{
  "n_layer": 16,
  "d_model": 160,
  "n_head": 2,
  "n_kv_head": 1,
  "head_dim": 64,
  "d_mlp": 448,
  "vocab_size": 8192,
  "activation": "swiglu",
  "norm": "rmsnorm",
  "norm_place": "pre",
  "norm_eps": 1e-05,
  "positions": "rope",
  "rope_base": 500000.0,
  "rope_fraction": 1.0,
  "qk_norm": false,
  "attn_scale": 0.125,
  "bias": "qkv",
  "tie_embeddings": true,
  "parallel_block": false,
  "init": "orth",
  "init_std_qkv": 0.045,
  "init_std_o": 0.0558,
  "init_std_up": 0.0643,
  "init_std_down": 0.0643,
  "optimizer": "muon_variant",
  "lr": 0.0098,
  "beta1": 0.95,
  "weight_decay": 0.0,
  "lr_head": 0.00677,
  "grad_clip": 2.0,
  "warmup_steps": 200,
  "schedule": "wsd",
  "decay_fraction": 1.0,
  "decay_shape": "linear",
  "final_lr_fraction": 0.0,
  "batch_tokens": 65536,
  "seq_len": 512,
  "doc_mask": true,
  "z_loss": 0.0001,
  "train_tokens": 271300000,
  "steps": 4140,
  "dataset": "wikipedia_en"
}
Each number is 128 + 24 x the weight over its row's rms, rounded and kept within 0 to 255. Layers, rows and columns count from 0. Numbers have three digits each. The size before them is the row's rms in percent of the matrix's.

# gate: layer 3 MLP gate, 448x160, rms 0.0648, rows 319-347, columns 0-159
# up: layer 3 MLP up, 448x160, rms 0.0638, rows 319-346, columns 0-159
# down: layer 3 MLP down (transposed), 448x160, rms 0.0643, rows 319-346, columns 0-159
gate319 103:120080103108117159094115129114116105150134110145133170123146125105124165136148106114161101132205146168103186142126131119180132086163171143166112128169151156159152120140116072127112127132162102125132111129082153171124122103101119144124124110156135178121103109130169125102131127102138140125116127075111120130145090116151170135123149125140115120157145118145153159158142148160158085105198125123120107122129138121123134123107132104147130098156152109120166132114117147138120150144116147
up319 095:155099121114095115136121135125159097180189125136135119121112127112118117133132137092140125109145113149111133127101114134150099130160167097132140171124130123095177111180103090113108075149091181118120159119106164156107154136106125135120084096158142101085149092155147120148170164111118097128068115140099108139121127106092113161127146108145132121169103119118116145102140135126149138104148132138117118153140134136169104117143074130105120123166124165119096139083136119157081145128142126
down319 093:140102124151108100100127139151119093129117119091132152130128163153130123138137145136108130113089122087101126144119093121065136139126141096096100137164122131101102124113152162151143158069133165186130083153100111118101135131128127124083172104107152156137139128132122147110130138130121120153170119094128162090136125140115125116125094111090146152111061129127175175107093096122147144103127086144126144114090108117117153142185175142128125140123105121085154121129120160174147121149114117
gate320 105:154153088164144074161113111119142142150134149126112141133147163136121082165122099098124114115155096144161147089147128161137170106132144143120150115149121093116144107146146098124094104113127174116116131163182109106127119163158155149136128156145139129180125146121080099138078163119104140147100148137109155078128105127144089171147131130135162117099140113132100097122135137116139092119118089094146164119156117148133119132150129143109162129121146114078155132132187096170137139134117151
up320 099:135115142136181144110116129148086112116112103117140136122114149084103120079200118099134085078076084127109200092079217128126140112115134107128136101139123109128142148146110110149146119151095109134117146123148114125148160140162129115142132112106115146153136142121103137127129099138137120168076121154109135124108124155119130101140116103138158115156126116093125123097116101077096130154115115194151128124125163127143137134135122134091139139092113112125126146128137118128155167115140141
down320 101:120100093120148137134128111136131121078108116109122139096137090102140141132113099119130129142107076105187107123089150109128118129166137157135141113144106110157101136105148151116127113152113098135121177150136141116119087034114123126164123118129166107118176127170150137175094119145149106108078173107094164128093144115155156115109138139144152120140086085138173113114106144128110146164121100132136120131145118152108184141141105115112128134125103156139146151136162157129145141144121097
gate321 099:156169129145141121068117115137114107115097130114134131168110142150130147152137129126108129160103136128126151129119152159162123118129112137162112190135171127078135110138085086142130168106132156125077135109122140163118095119117119123117101149136105128134130093127093171199095127088161118164156157142094151116095082135141130115127121137103118140125114116091097146121110087132107131134141124159138122152175102098136141149149144117102120146117084119153089135159125132168152155135182167
up321 095:127121150122119115128125141132149147154144135125118181083117091133146114108140148121172058088118102090162107132125140142124129167119116156106131127103087164132123163140131152141143143141097100145145145157178078100117158113153178160133108129157125114114135145145123137140137114146087122114105098128124142114163159152126102153161136107111136123123143146189137108161165134144126163117175067146117143150113135108115114159119119131177134126131169172126132115092155146074117126095110100
down321 100:171175108135115105129135137122116121151077121140149155167114125126119122131137123115119138130100164132115147141138135141151167131107113127149152148125158170109121115152115100133158152113098184140041124075151135157122142120125116123133107131092126135114147106087146161166111100113150130141119129123071154103085144088128123123110125139121125140104137113101132125148115085175110140145117121130135141137177094110110128131152191100102112121095101148139081115171167144152139161167164139
gate322 080:157154112152166137114138124117177159043132124128100083160137143128154140130165114134112133114163094081102124121138179145127142164116122120180129147100146099132120143139155110157131177107119122109130141115119134140136149143131074166116124104160128108143150117157163110142104127092115139112158158129164168141107143147204141149120159160101127141157136154113138121164124143140122107114157153151129131124149141161109114137121089129110119110151110152135092074105137157148103096117140124
up322 103:108156103144147106145143127126116147095153121153116103098108113140108138145109120093129144158154087107122144147122121111139148124125134137082104181110123111114090119132101127098126132137155177079109144142130125132161098155140090143106141099116128114095086121128112127118126148132099156156110102127123063143097166104132110106118065095134152095154079136160127125118194149156095129121148129109109164137156109113155151146120191121137123124139107143096138155132146152127089091173090132
down322 102:127103141098106156134094128117135123144122147063133159138148166098141111117122148154137129142124139098141153117144096168109107106105112127153149082150143139136154137135171126126107096139126072157154100087114130113128131162102172087116111154095121155116139127140151127131163104115165114145146122135139154118148129145136161130110132156122173143120165129055103114128090093100153124106135102096096103128136142128106139078166069138120153134149147118136110080120117076134156163099130113
gate323 099:129130157102121130103150123125144172114105173117124124129186116125112108125114108063131114104135136126112160180107143152149141152143073140118095118081188176113148094101130154111123127103191132097133123108122134140145144099107149117141152183183094151139136115119130120144107140128173087130126120169135201134133100095134094114102135145143107146105111100134138152117110135134144116142137169096122119128121117144097131144103126145092142141135093124109089138112146155162124133143106140
up323 106:131125139141170129149089083116105105148120118134161132140119127135089180148162135114122096079113175126117114108194136108131066139146166184107152130136122126119116102152099101141124096110114113172112139121183088127117126127126104125141118134149134121109105120113097108107123144141166139097103129094100098135069135129136155107123119125140106117132141138133128112172184114166161156132148095139174139130136147132128114085128091085175089147131121160130159130113129150121121147138157132
down323 103:120142141115158134138120089134160137165070140126185133126207124133148133096120105080124107105122160085155160173138124129144148109157096130103118108112149160141105089134117133116122116094103139116118120124098109114137128113132180104150149117104117119138113123169084102125131132157186126120147107147088152133088094093118120090098156077106127141135119132125156139165122113123168118148140099088132094125127102102142151115105156116107129116124146154086103105145179145135122147134137107
gate324 096:121141160105118170130114130152144120138155119154136098136117070172103124133137129165125131135111111119105103102123114103125183108060159127147160089106163111121115088107125121121113178128072097163074119161172120106132126121133111135107116124134148124107128150132116130144135111145161145138087148134170109147114132118113157182070119122120151101178119113136116163143167160135133105133163105131090136134137172130115135124134173131153117147129165152124143094116124143123128071150134116
up324 101:119097121099128129115140086145166136139127095093114153145085117114102094141163068145117139165129106153070128095116083117163106145130120119132088135130123160142145130140126168113132128110138135134183085091140125162131145124088131176155160149145138100133128138138147122161168146106134140065143132179120169140119127108096141191109152128119152163100153149154120133137106119126143143136142132136134086117128143173137158143107139118157107116132127119153125147106110095166093136119092160
down324 098:116100127143116114168115122118155142124073160144145196120166134153161129093127101113119144111089152117143144137135176134133141093154138136110123109121156159165156135108119134118144078141154093108146132115101144145142112111127137114180136090152108147162124106120085142140128170101102100155115131096109145162064119136114116106151130146117155142116100125142152153106130109121145159126141093151139126101189108081108098087163099146125122154157106143153106113153110094098093145132104129
gate325 101:111171187128127141148116126092129143140164082106156109093153129163106151100156119157133121116092152100163123147113149101139104109148138125133163131152094164099172118118153076127116097136112107154174137134101131129117150099152131120128142160087107081116126150151116132177154129143117086138121151109088107106126101132131137156155096138179125104104156122110144093094126107165146121127123154160111113124105082121088133109098125128125156105134159102135113095136167085139133093122148147
up325 105:125114114113156099108120125107134140150107161094126107153099177130091136092112142133107088135124152152095125138117171127126136156144075132178124114129127109090123122117111114112105148180109087158119074148070181115154132132187125103120145103139110094159117154136127077137129130122124132089096147110110118090092119155093136117112092113111082162113092118137159159073125134116140165125147096125124134110095127124129139153110115127119113139102114106139129142099117109112101095105152163
down325 104:142133139144092094148174126143096123155146167123105141134075118116148110134154132114116080087124135104102150104154081148152104136136062129117115171095133145132146158118088140123091130106153171110118128117128146143165122169133125169109140116126122181148127117129149132128144112140092108119124110084126136129130184133098108133103086111130096168122176148154063149137165133127096125112128150089094132111129161111138100110112160107133129090111112142116096124146073134139119128124117145
gate326 099:115132146135121121094151135110116121125188145096153110120195138126149169099125136113101138084139132118123113114110124144098101109108137108150132088131110101157114105122141156127118183131122076156149119127107137128136122071151116114072146108140097124122134113166127098138126109111075106105122182114152099115147109122141127183137156117084078164123111119106141136156111118110152101100095130129143141145127136103095172160126183121147095138155130105135116113139149096130156109161086133
up326 096:120142143129154138116196142098112145093149126115144133103140101108104115131173124121071112155140157135151144141092126151142134078178132146114143111148140143103115158141133137129123153098114071160126094109156094112102154113111126141098152119104102145118149094139115141160112135155129087125147167151104115079150134151157106134140117122130130180142123077102128130121097106076082112139098093118135109123125121131127148177143126159136110149115139159132159121183159107174098108129140157
down326 094:146096126216121152086112148172171150130129134178113101094134141145100131134162081084152111108088153132123165113171148103140129118135123117139126138129187169141121154142107124145105116139125143128111147129146098125162101142144101123121130156108126129147155097092099131123131144142117123122114111123172131145106114146138122074093155158149103119149177166155106132107185124144153151123140137080124076140115138164146155109105146136122108156117145144131125122109098142146139160102123114
gate327 095:127143130149192118136102114104136120130125143178130110127122110126149137125117117082142094153143202119134134123118156133135145150122142099186140157104108113152145142138105143102115150148116107132138130153103141153139144164091191136156120131108131161153149146111092107168130121090101163109094105157132137161150060121130132111118153140114157108081131163146092151176088130100152099155127156145152164110122112144162157109109131139150146140082149144095146151138135153142113103132140138
up327 096:136126100102092139138105092113106136137172133142188132101096081128146132139107121148098133091097084139132099121167096152088128112145151164069110096152154129127085139077132137136131107124091135135113111145180119134121113105122143131095114151154116115135141143160110137118144137132124167111132165134129131130128153143107159133079091132122132098146124137101140078141171117130151117140070150140139139173097150146124066129142082159114125134140122112124089105148083117115124122121094153
down327 093:097137109160128078125069127141107123135165146158085132113116152128119161104165106139156151115150156104067151166111143124117110116113124098171144108113108140126136108084141094151127153138122148147146126117118093153147076094069154142148121088143132139123145138087112112148120143090127175132117136153158099117166105117184167136121135154118144137118168163132144122161113124139139129122115088136166171163145108177111155127132149135139122175128114129143128127150132117100150128135114081
gate328 102:139113172156111132138105082128130167115143144116123159144130169098103090121110180177135136122151125128157144123128151132131148142100127111101149097140157114127129095146165130116123155089127164146078156097116086197119100127130158154152136092111157096114187128143098095125121120108117136118106126100136130118155163152111152098147120150125140129117140109163124173103106104130169101133154166144158118142114137157178101120097145124092128114093138153138091132095124103155114155154103108
up328 101:125139103093123116159174145101085151121125129153114136122155142127088094173092110130095141113154118118113168119156115115124132080159140084087158143129119129125117101154168115147149134110110115131134122153103109145108099154139158112140087158093135168112144114101105102151118131136149141124146118169140145127151122122131107120111097075121120132124132124127103189135147128145131091103097124122109135179110123119155151127130175069093119126157076119144055119128137165147147083119151128
down328 100:174124099095170121128126107094109118176127140137136141152119149133115166113124151151126125136137107120134173150173073147129146142074121125127185086169120115136134148162135111137165139134121143148098157137103105165150136116175115110161188109103165106113176139139154169139114123096104110063109123132167152148083139133132130125149137177128099135101118101130145136151111126114117132100145149180138137131084145104159085128110127137113153111115156112132103106105123136144134125118123146
gate329 092:137130106124104114125103085103128131145140152135088133115131175146112149123157155129126142136161113131080113074162121108080156177088105119155147165111109065115123123132143138136138155158116101117132128071082108121115123112125100146130140141135157171091094148132126097143131161086106100116113117092135156146105120105126117104159161091093140143103149147158135102109148157087148131124141113147127070153150108098137172131073109086125149102128146121118134122140110123133129108135147092
up329 093:140114141112165124145122175124149142083110166129115174114126129130139101151153142142142091146149145135151131103179156129111106123161155100130151084124141129114162181140153140140145120119168093129121152090109094153110142120139147135112179159122141118145103117138130158087179096166108103168112196134085060090109116137127131124149118123140144138136064138100126148137108126155140095151077122104139139112095151145097135122119133150107114126175121110131112125112134123112149152125118130
down329 095:114093118108106083087110081134101136156121130164146156160153127133115151100155152127135133118113134113063100119135132115106116132097103145140118175134119122123102141136139144099127146150125151120114161107125151140149130157157092185130097110147147141133164163097125087103139109114128143100147075100120176144109142131159137154136171166136103118124140125176126157146140181136132157099140111151138118151131070099120139165121126117159154127074125141134137127127080135129128077119120077
gate330 107:099124119139161081133138172150160122156141199128120098129121150119143140122133142129118114158122153077130130117081162134109096179160145186121167127140117122163090138117151139113116159133112132089122178108152159110139133140148150124095134146163141127117138143151201045142150142150100122117118136161085119109123140124099131146146120114098113108141144156154123102105112113096139160110108105127105121139079101087152148148157116118149115157150121137130124126124113144093146129114141128
up330 100:096087123171118138127118161136106073129138108121104110135137102151115127125138136148144088105142135111140124115099147113125135145120138174168063118129113182185118131109154082136098145164108132162148129102143137096158154113170117102132127121151140079126129169127170126138097139139138131145167170158137132138090163119132102099126132141154133140122073078182162125096131116122136148151157100125156125142121155147100136113120102149118067151149149146127124153133105110128139170108119126
down330 094:184164113197124093134117123132111125104155102144137157105140123142101120121092118150118100141144080134119143126139147101144170080127102100118144138127133132139090116116094135103127134090137122165133139146075118143098098109136101118127098116080120182110144137107100143088135123130163142145124129135160143106146168091113177162083108133094124161125146119095108131123153150147113119087129132130129148094146149133098123149129132115172168144149149126163139102162147154197101139144140118
gate331 097:093145142102102143062163101142153113126092155086122149132134155128119157123117141113113108137103115156117114131114129136158119143083111146095109093137153098095125142120151152152152076101113120117132126106070154169125098131150120089115144121105114144138136156116150131153101115134120187144121148093127118162094152139155130095173128110132108106151139107125125138132181133103132135114162167109160112101140118133123165085131179114178140140131111107160190179115122107139123121157127135
up331 095:141158115106179125116135097144158136148134113139132134145125117133127111121148123129145102133187131098103160121117201123091112119113100152121104045119109147151159158151167123069134122105152134108118117088138148102097121093083137147096132154153068129140131130116130115141112152125112123067126162147172109133125103114130136128152125146091140143155144112138075125114087120124121107082162098103124143106108115164110166099151138170145112143120115141122091131144147133145118108128135125
down331 099:118135129120127123147123120079113152122126133108130139091131134132097119124143120151155159133116119120140113129172152126156159141130127096172134151146122154121090118151085143112134124151112140127152147118086121110117125133150147147103072168112155098136124068108122117109099133109133115136127115125105170134097116160097132109103159116075122144116133116131147123137113151117115120160152136111098105140098126151142043188111123154111097121137091167091143173187115069131111181140151092
gate332 098:097147221160129147129144142113126079137096125126096128112170135083118120130146126118094115098127138151123111169154116118165161129126136120130114081143138143145110127134144124118082095124117110114130097128088156111122167113129127131143114104093105158109086126122156201137121127110101148154117125110149095109097084154121155125134181140131113135136094154110150143173173152089116104177140139085094125131155141147131121106134185128148122139140149161128133127105133151114096123125123136
up332 092:160089095108168101118129141128138150150126108161130155134101126105147140123105106173146139126137105085112134153085132157098114147111131129129102108151122143121112107135142142105142147156113174102112145138078099141102145167133103122118139096180111128114147150115114065117137128108139152082137120174127140146166139097109101134116098123137099142152122113115076119117147096149151152116136120117117134103103132103194111151171122162114159150110140114163131175106126135115114160110101204
down332 091:106111142138175146145094126104154110107089134130088171144125149087089146086101092130119104114179115132133101130077136166116114142118165099125099127143135171143074082112117135090081069126112092112108161184075125101102140100135117125150114118130101127142092130096108156117127137119087130136160115125127076125112110141148105119110114131138072138159141142112165103116116124108118102113113137156114114118144163112142087162143155117122115147122101143131114139130151142133145138114110127
gate333 107:132124090085113130154113149160106132100052115143129133123124143123139151138128130141118119089133084129124134146125163114143138136153100174174143136135124145165177081076101125131110131177114162186126150113144097129123157148120166128123148087139133159142134125108125127137118128126128138142139122176106131151141122176112129099147140137168128167130171127130147112166152135089171129132129138172138135102144133136100160105150159155099153056129111135145114163152090133123141123157109102
up333 105:136114179121149140165152122073101154165141135132154132121117101074112117121118120128112162128138139130136177180110137131122086123133105157095118120117142171108129136130117125164106129138121108125112126127129138134151105142124157080161097139138138173106099159151143111123139108099118118077117106089113152112173129100106141089148105093124120147176133136138104093130159117143146140160077109119142112145088114144119155180093071105136171135114078131134147135127150154143144116140138180
down333 101:139144112104109129140095140160085143113072147137123156106129141133148108146122186141120147095155091144151145112097095190123123110146117114169144146092114087162108108128135159136113128115088168168114133139109157172084153157101129141098129104102132151133160129103141121131135098126113143107124115126134147164156103121133107134130110160141106137129140145135153151164182133101167129111130134126134166090172133145150124103146169141116113072157162163157106091121127081154153139140118127
gate334 095:085111152129121124115160106126120124121104101112080099174153136137143111134149164093126113139140141109165108171121119160132110110145143137114140084128099136111167114132102074099110137137150197134175147125136114124144101151124121181118149111174122157137154127075142149165168061114136111127117135159123106171148133094136155089137103147132155110155128110091159155139148133104083147123112152167127116162186119120144111134126118119147110126131109170135129150130108124107122139103119143
up334 084:121139161132122107131128122137147155139129102134100118089106097123131125113129101157121116110120154175181173148139086118140137118103103143069116158171140128122101091143124138143160155152117115159130140177147104142114160128166152144181110091125078134168169138139120119100088122163141139102158113121107166129118121133094109104118081136121118144124132125121133128078107139144132081118165143133192098133086122111119140139120141142076126156148149129111162095178144131153116142142139149
down334 096:110164142099104102092146134088108169140120115117130131111128120112141139091161134135185122124109071136142090147158103105088104119159171146156141161120121161094127117131108090114140139098148152144152170114114094100139162149140133122111163084138117133115127146094147163149123076132163098146127137146097103153114112116133089153125122148129168112148138101059160146191123132102127165132126146162131113158111114092103112111107135138142111084119159111112115144141129160146098124115130136
gate335 104:084140162104132117117135131088121119143161161139082084140143146128103051116089144102131120071141117155087120176118092127138122108154111158131099127170154157150136135152115165094135136084152081120136152121116116094067133101147150141118145090116109088155111135161150158149142125157130101103145149152170142130123136114153139140128123147148090117101098118135146148132142109129108081148113121160122143173144140158095093121110107109099123142108130159111110093113129136117147114123114110
up335 098:112140110111165092158142155132145149096160127162124113156101131164145140117143114080136092089096091153114096130128141130134091127112109134124131111124102081114119084142133164130141109095133140092123092142131103127124092089111108115120120132182053143109158144097134105138106103080115092154075094128139153117113129121143146117106124093108181158108113107153126100139158132113128112099112144158137170115126102113142122105121100167113145133130088109132158099110083133121100102157145151
down335 100:128104138128093130123176150154162137122126076103128125123151124131121126122121128133125095141148108161124130105134147117135108159145152144123103136103130127144104053119140150145108140108159154091127096152087125127168111148105160123130108134132092133110129137107124135127135125100117127128093140112122091125144113099103134081142125081154163207141081127141124137112100056120166089095140138132132128084145111093129106151153150133096090134146113147116131090080148076098121116105087103
gate336 098:088078138126144132149101148131133112174130143094084139145081095137120111110155154152122145083095147160132127154124080088160157182134120115108114155154150142166104115118135117134114095140159140109132151123138155141106142127142097133094086118154113165124129161096122138132108124125112116162143107093138155167078154148179137139137145124132123150156147171131167147140137130104161126145160168136130102102156105099136129087118124113123096164082141131135153150163123122106160110159098157
up336 097:154086145175083111161146147119134129134107099143116150084128076130135141122148162108110122081131136105102189128115168099140092123099106115086126169120160149085142140130131099135113143139122099133172102108131115142129111109109077135149160152166131123083047111119119110145137104122129099150121108133098165147102100127111118133142122115119152125110112139119187124129136117109123135126169136122151132141134111122093135129100164147113106130129143117155155078103172108112162135101165127
down336 097:136128090162109119146114105154126127073141099133067124102123149156160144148142099136146098127101158126104104132136189095167125131087101144147134151101142139107171093162101099155140145147131131096164107120159085110106107115125177147164125116142107141128112127151144116111103114103117123127102117129126164114134123115083120086121140163135142149098119091144142137097119151069113139130148102109128095149152115141124094118137118125100140118184202110121136166123094149136153126140130151
gate337 096:162121149175135110122136138130176100122101118166150165098106137164156118150167116165134084122117161146159165150109101209113134145122144151134127123120114144128159135145110127132088145164077108134139127123118129115151092135110142144122144116152100106133117166098096134135101135150082161138124128121146138161137119133137133127116165133117116143102149143085090120111133116115159090188166125172119139101151085155152149119112128182153155109107170134104125136116108138084100147131100113
up337 103:127064093083120108162086125115132141129125152132184107098127154146104179118122140149089151132140153169114138123102099086075124122143119126123138122109179095095089103126085144119133114107178122137140138157073135111142146168153109131155125130098193120099141141157128147116122142143182138143166150154136120080136132103075094099153094115104125121140137110101130125151107103120110164111107150122146114139087161115111141107125129110132126131133124130151137148119123129155140112156115138
down337 100:135115105084116130156111117171098144132083161105111137113116159073077099110129153128144130133128120133117102120137103132117116115116097154135112104176120143111160051126124121107178100121181140174118125137127134114087127085111120104106183116086141164164123106134168089156119127130140147144163106134089170122116152083111145103120142140138135143131077151140120126111117106131138133129130143159110086138097131163108113136101118068142108136133135133150094124129130145146130131154138168
gate338 103:131104126147112108116111149154143134155130126157127193076150096135107124128121180178113120108101138113119109116128116128127123143125172085136107126159102133110107105139135179100099107138174135124090136151133163115136138139142103113132121099111144124120145159140110077108107151126104151143118065111118130127164142124093172106134109136133115132069127162094135102084105142137124115160148131146139108200123105112070150134182120128124092091115153134093149132163109128103132118132138136
up338 112:145134154084119135143157098144103144145156152095163148124109085129195121135155121132136084102128102120117108105143115145114110128144092128112118101134150169094163128124119048119191100119105128092174137094159104114113121110125096130116159128146145136127178136070158106173140068136156107092122121147111138117139134130131175128116096153166167108126121128116106120133155101111114087125118130147136090102133137121143125138090120114144126122123141129130136111170116101112136122166119105
down338 108:107156172066098142140135082097125138161164117134122114124102131136185086128141144154131130102126122130150131145134161135109152152115156143129137104125151115103128094144172085111144137115080128121133139135141114124138095141154115146136179130154091081123109100101143107114168082142117124113093150140097133167141154120122118140067100134129194113127162162074133156105148106087139133110114130151125141112140100129165112133123104161120142112120144090132136138152139119178169148134109130
gate339 097:132096104113139163112144106077171134120117096141171103123130144143108127155079108137117114120110124111120130098151139138109097126143127116089123108115156166158172113141087115129126124150149120120150136077142111131116112170114172141169089142123157125109116112151121105124148142088145096137084146135136115149123114128147153125136140152155107097126093124072172120138107128115105138161075107160103127122129121095150127135142097174122097187159154156133148102082085115078142137146092138
up339 097:095094149084144074129110136153084127161141142145053120141132143113122147101131141168138123070134124128113128133079114118121105115123142134124140127142123116122167149131101171078127169066104128126096111107155157157119144141109156104099084129123098154122119147153105132134128114177112191108137111099094141132141119140110111131124126124118138181127129127130119109152124108106137109119091145125146140168070085087134161133105122104119108119108146112124079141145102167113118146121141128
down339 099:138107091093201153130116121118126122109127099127138134177098124141113124130131128155137135143121122156091146096145096108089123098144117112118089115125110175093157121103101129089124149114184107129139144101180106162121139181091124152146170139114148149102154148134121134135146109111125136112084092149123115120127151106150129104099147152132129094133112146104156073152099139101136148134068143109126157148158149060135125123142112122119094097158142098119108125148099106098132155163130135
gate340 105:135127121141111129158171135141166127137087109145118099132099101126080111138113083120151117164162118155090116118131164165143117072151111116171163140130133141147103085098101102125130105166134155114144110145108136093100105164116124180116102106152144155112131074119131108157148142109100149121135142146147121098171152129090098125134106144121176114117110135134133164117103139098179139113109161134160169117099165143111136138077117162144122087168126094145126131125138134125110136150119087
up340 096:122114135097153099130139143140132100121097114135135157128202090119106127107152077153135144090156113097128081111102175163103121107181126119136180111097130130165170150157173111124093129110129116076119182109102123166116120113136129101150153126101132124120158109134128137127126154102160170136128127136151152094130120094122125125147140134092089104121132117137117113128115121129155164151150105151089116162161134117115154107163117104135155138161096149169108099139158147148092144120145106
down340 095:123147124152099127168140127094162094103144100118144084143132112114108137126124160125134093162121133203117104131088084085150089108107126165139086125128127150151138165125116152115097116128136136097149114125157158105127099129110081172131130144175108147127107129124091100106162102113118105120159127160131139141126139116140089156138088137149138136129145143098122126131131141109137117137117179125168151123122156161108107124046103115155130102121150090138155130125178088121130125162104100
gate341 097:136131146154145169105146137172133125109157134107113151171106122152135116142156100162135160100103142108102131133108107118143143137124127123156143070132140110131170122108144111102133102127109159097114144102101141152116118143126107106155149119117142086110151142200128134179118099101134080103178129105151141126137117165105154136109084099112155132128128165147116107129156100125144126133124096115198129118127161140166113060134148144093129167148130130112087149145134097124154098119080115
up341 093:110160152109118121111156106146130159124128154095154094116155171152123148116113141117117133125115120167128117159118082132112138141124166171125092118157122174111138084114141137104138108147124137163127103142109124128113129136125107119126171134127130146184177073103116124098139146124107128163149136096095147122170126102118139157068180147099129176133146153094178105121165135124114132134093114125137135144167139146123195104165135122103165095108105124163146149120094136118096142095143137
down341 098:093114122170153162177122141143119114099130105136095143142133123169150134138143128176168173108141156092116128103100110106150147105149130130169132143116142134160124131129159113109117150104110140089138205154128099113147128136103147138129096147095119116115127155174123129134099134129158086119113132145127106173091127160128137129125111134090182132117121120176114065138114149141118116138122069098157129147125122154132144130082162142126106135105142100110085131164119111083164111121123093
gate342 099:114168120122146107098147150113159146107141121129112151119111165180139099149120129102103141181136130150096151134160111170088133132104129147142129175123133059118123134138119141161094171136134158144152165155119122161093129139152095157136139104140145132165132116143132081130119119118127088158119108129117123136144113156169188117067116143156107166105085138159139105109130104118124104114133115129140172170137119127126114088136124118125119121101106140142125134115115076172125185086112115
up342 088:142143144131120090114099126103116127068147108134112153167152133141122136126129124175137156114150175139148081127145167135145145108137120101096114082156144181147138110114148134150119112178107100155106123080136097091140157125113126135115123113152133114110132127182153130144151122141089139135152100104139132072122147122135094130131112134086115130096117118080122171154073152154134112145145144109080100159160151085161142117180124113167124142117119134137146149130110129084116112164122146
down342 101:123131108089122114133137153152126191140126145094110109118094131157135156131143100060097119163091129135122109154131128160110162134124129121154115160127116060134121118131100130155135169127122189154133135159112143151106128135180127175115114126124127152153098116127115124120123100130109141136123113108144163131155112165142139137107126102143108190164092110129151153077147094136121120134150118136142152178120130129140138067110157099131110152125122147119158171134162133160076151097102120
gate343 103:108096152125118131125137122159104139102135162181106126117132085136112097158148140120103133132163110156134145061143091147087133130140100106118139146160093110127121147089123171097142149124173140108097131129105136117097114145130155140143157145137139139108124116095153166127115090123172092071123153124157079132184101116101117127144132151140125139080132142135150121130079118090156112122099159116135143088136124125131144111095135148146109151151114110135157064132107113119134136118068099
up343 099:103136125122102070145095118137121118132149098112176123125102141155138150115093081116137133116146150153145103096119159121135150084104167124136133147140120140133056119141140100130166161104121138131156085144127097128108126109043126115101102169151153161161100140155063134141142134159100108137128121116133151089131149120127100143138152099144143094150164161145136112131119126150175123111163096139179138145133160121132105122141161086088116116129160133112126138165137117109120120129139122
down343 102:139142171062138138129139100180124147140139143121115063156121084135125118134156112124076121126204123130126148115116100127143113140175138130117181172105119118133148152123112152109139088128123137100133133156117110115151109149103107131157136115136100138103175141117172185094118084123140150125111112130150124126145103125105104151179129091121173158140139081107133143086113136112112140141130154126141112136116099092143141121107139124150126101142134110140108107119133112160165155125083087
gate344 092:088103093142156136146110129133073152122167104142133158092145099180132130148101138116120121142123125147118124083144123126125112141110179130112086159126180106088164107108109138106156166128127129128125165130123096137138133154153145107137163153114168146100163074136114142084108141126124167116154137108100130126148130111085091103153159159154155089124128183145134134119116149134137129143090134092115121117124133153134126161128137131130156200109098143134140090163117121171160120130153110
up344 097:085123143175098159141138167198114131114097079128102064135144125123135138114116096128142110151150120097176125152161101113103109143169125119149139109103114133148138166160163133099054106127131142119175194120134155123132117148157153116133183105128164124143115138113127144120142100120106160160123162135145101116110135163129142112126106131108108121131140092123140114148113176119104122147128158115124116173130123119131118144174129159124146134098158074137153142144112111106123138101136139
down344 097:159100080112152067131110126091152134105128131141161145128111151108111128149098117122127106160148112123113163106118124134146174134146139123167088128163158129145094146149119141148157160118167095122115121144133109136116133113102121117059146154138109142129134133153133105204096157147164160122068106127100139093139139077135098085149110125148123132096139145178104121108160114111165127100115098130097110107152083112118125154124102084129119131125134109110121119110137134152105103136107168
gate345 099:111139106147149172107086150158129128081117124146136155127137077133104156109120117131089139112143120123141137158161131079093121107117101095053127119114123130086112173175120126137156124157113130152095090171121156106098126122102145087110108118177133133109147099124129136113133171133123115108128158117117127101118131150150097147091090116155144144138147129150132132117105147123197118131124120075100112173160155144131111136157128130129092177101125121126107111121106086096110108111142114
up345 099:166100112157146110152168118140135088141141136113135082128110143083141160131173096098125157133137139115149103159113134150098104146138160132197142116166075112156118108110113133116129162108150172103158128145151151125120116143160103141082109127099101149108086111149108096161115108125112140134114131139136127140152112106115157195147139146173142174117115135123104130116115083177117112117106136135151128124112135090111141137121077129132082089103143094141135105169133132103117153125111122
down345 096:135137127118160163126055113162097126127111112139123124126126116128128108141118139118122147112158140153143135077095105153154143125132132118099124157110192123113153103134101173126112107106116170102179168097112122160168111088117146118137129154083110118109137135091126127102084143128095135139075148139121081141102124086162090095102126100115139124096127108130135127144124114157147123137154166121152122125135167124117112139118126108121157101148162121180121092071093112148099118109142084
gate346 098:105159142135173107090148123160147136156130118124115118142109131116124119170114150128139086181145127123129154103127203145138124100146131172097127123162157133154084107119151093112123146115148154146128170156106128143110114139118136140101086113120123128119105120135143122107114107112123200067139144168146137128127147136164125168124099134134140095152110110144109131152135112118110128109148146151116180128111101144143128078110129093082065133098125125077067124112141124132148115118100111
up346 094:162134126119089144089125149127175156095125156121112137088089141120094147128141188122156151199126085139138109158097174094105115105096148127109135089170154099122094138116131117119148164089125123141126156124099104122140135124163120128093144106103156132113113138100073167141118140120163082106120146131127161121107112119158163129131150125155117115139121129172132112121158115123132145129137116112140134104125109129202142108131153091125126140108101138096082156093107122168129143151119124
down346 095:156109101135094148112110155114130109079095110121131164133181122146097139132153133120125172125131105122141126124154134154109107165081101123168137107101111131125137117149079144130132117119134103168172113086102135131160149153151101127095162141129111121078113128116086150122153126097144099148125064126122110141145109131095129151102114110121137166119157160111130119153076111158118127165126181108107077133142143122157145157119111137150193137176103129148135155136133135138101096127093137
gate347 111:097147097113078107127169121106117126138119111103112112099137093127110147106144127080128095125116129119144144120096154136097117133141117149164108125090142139102150024117149113128157131136115118111122136132145162106127137140105143153162156133113140139091091155143114123106119147083127115119131136114161133130084134124133145145162131119108155151123118080110137104104096131102133157101124132088145146116090163110159141098161144113134173112144114078073132193121131072158122131116135111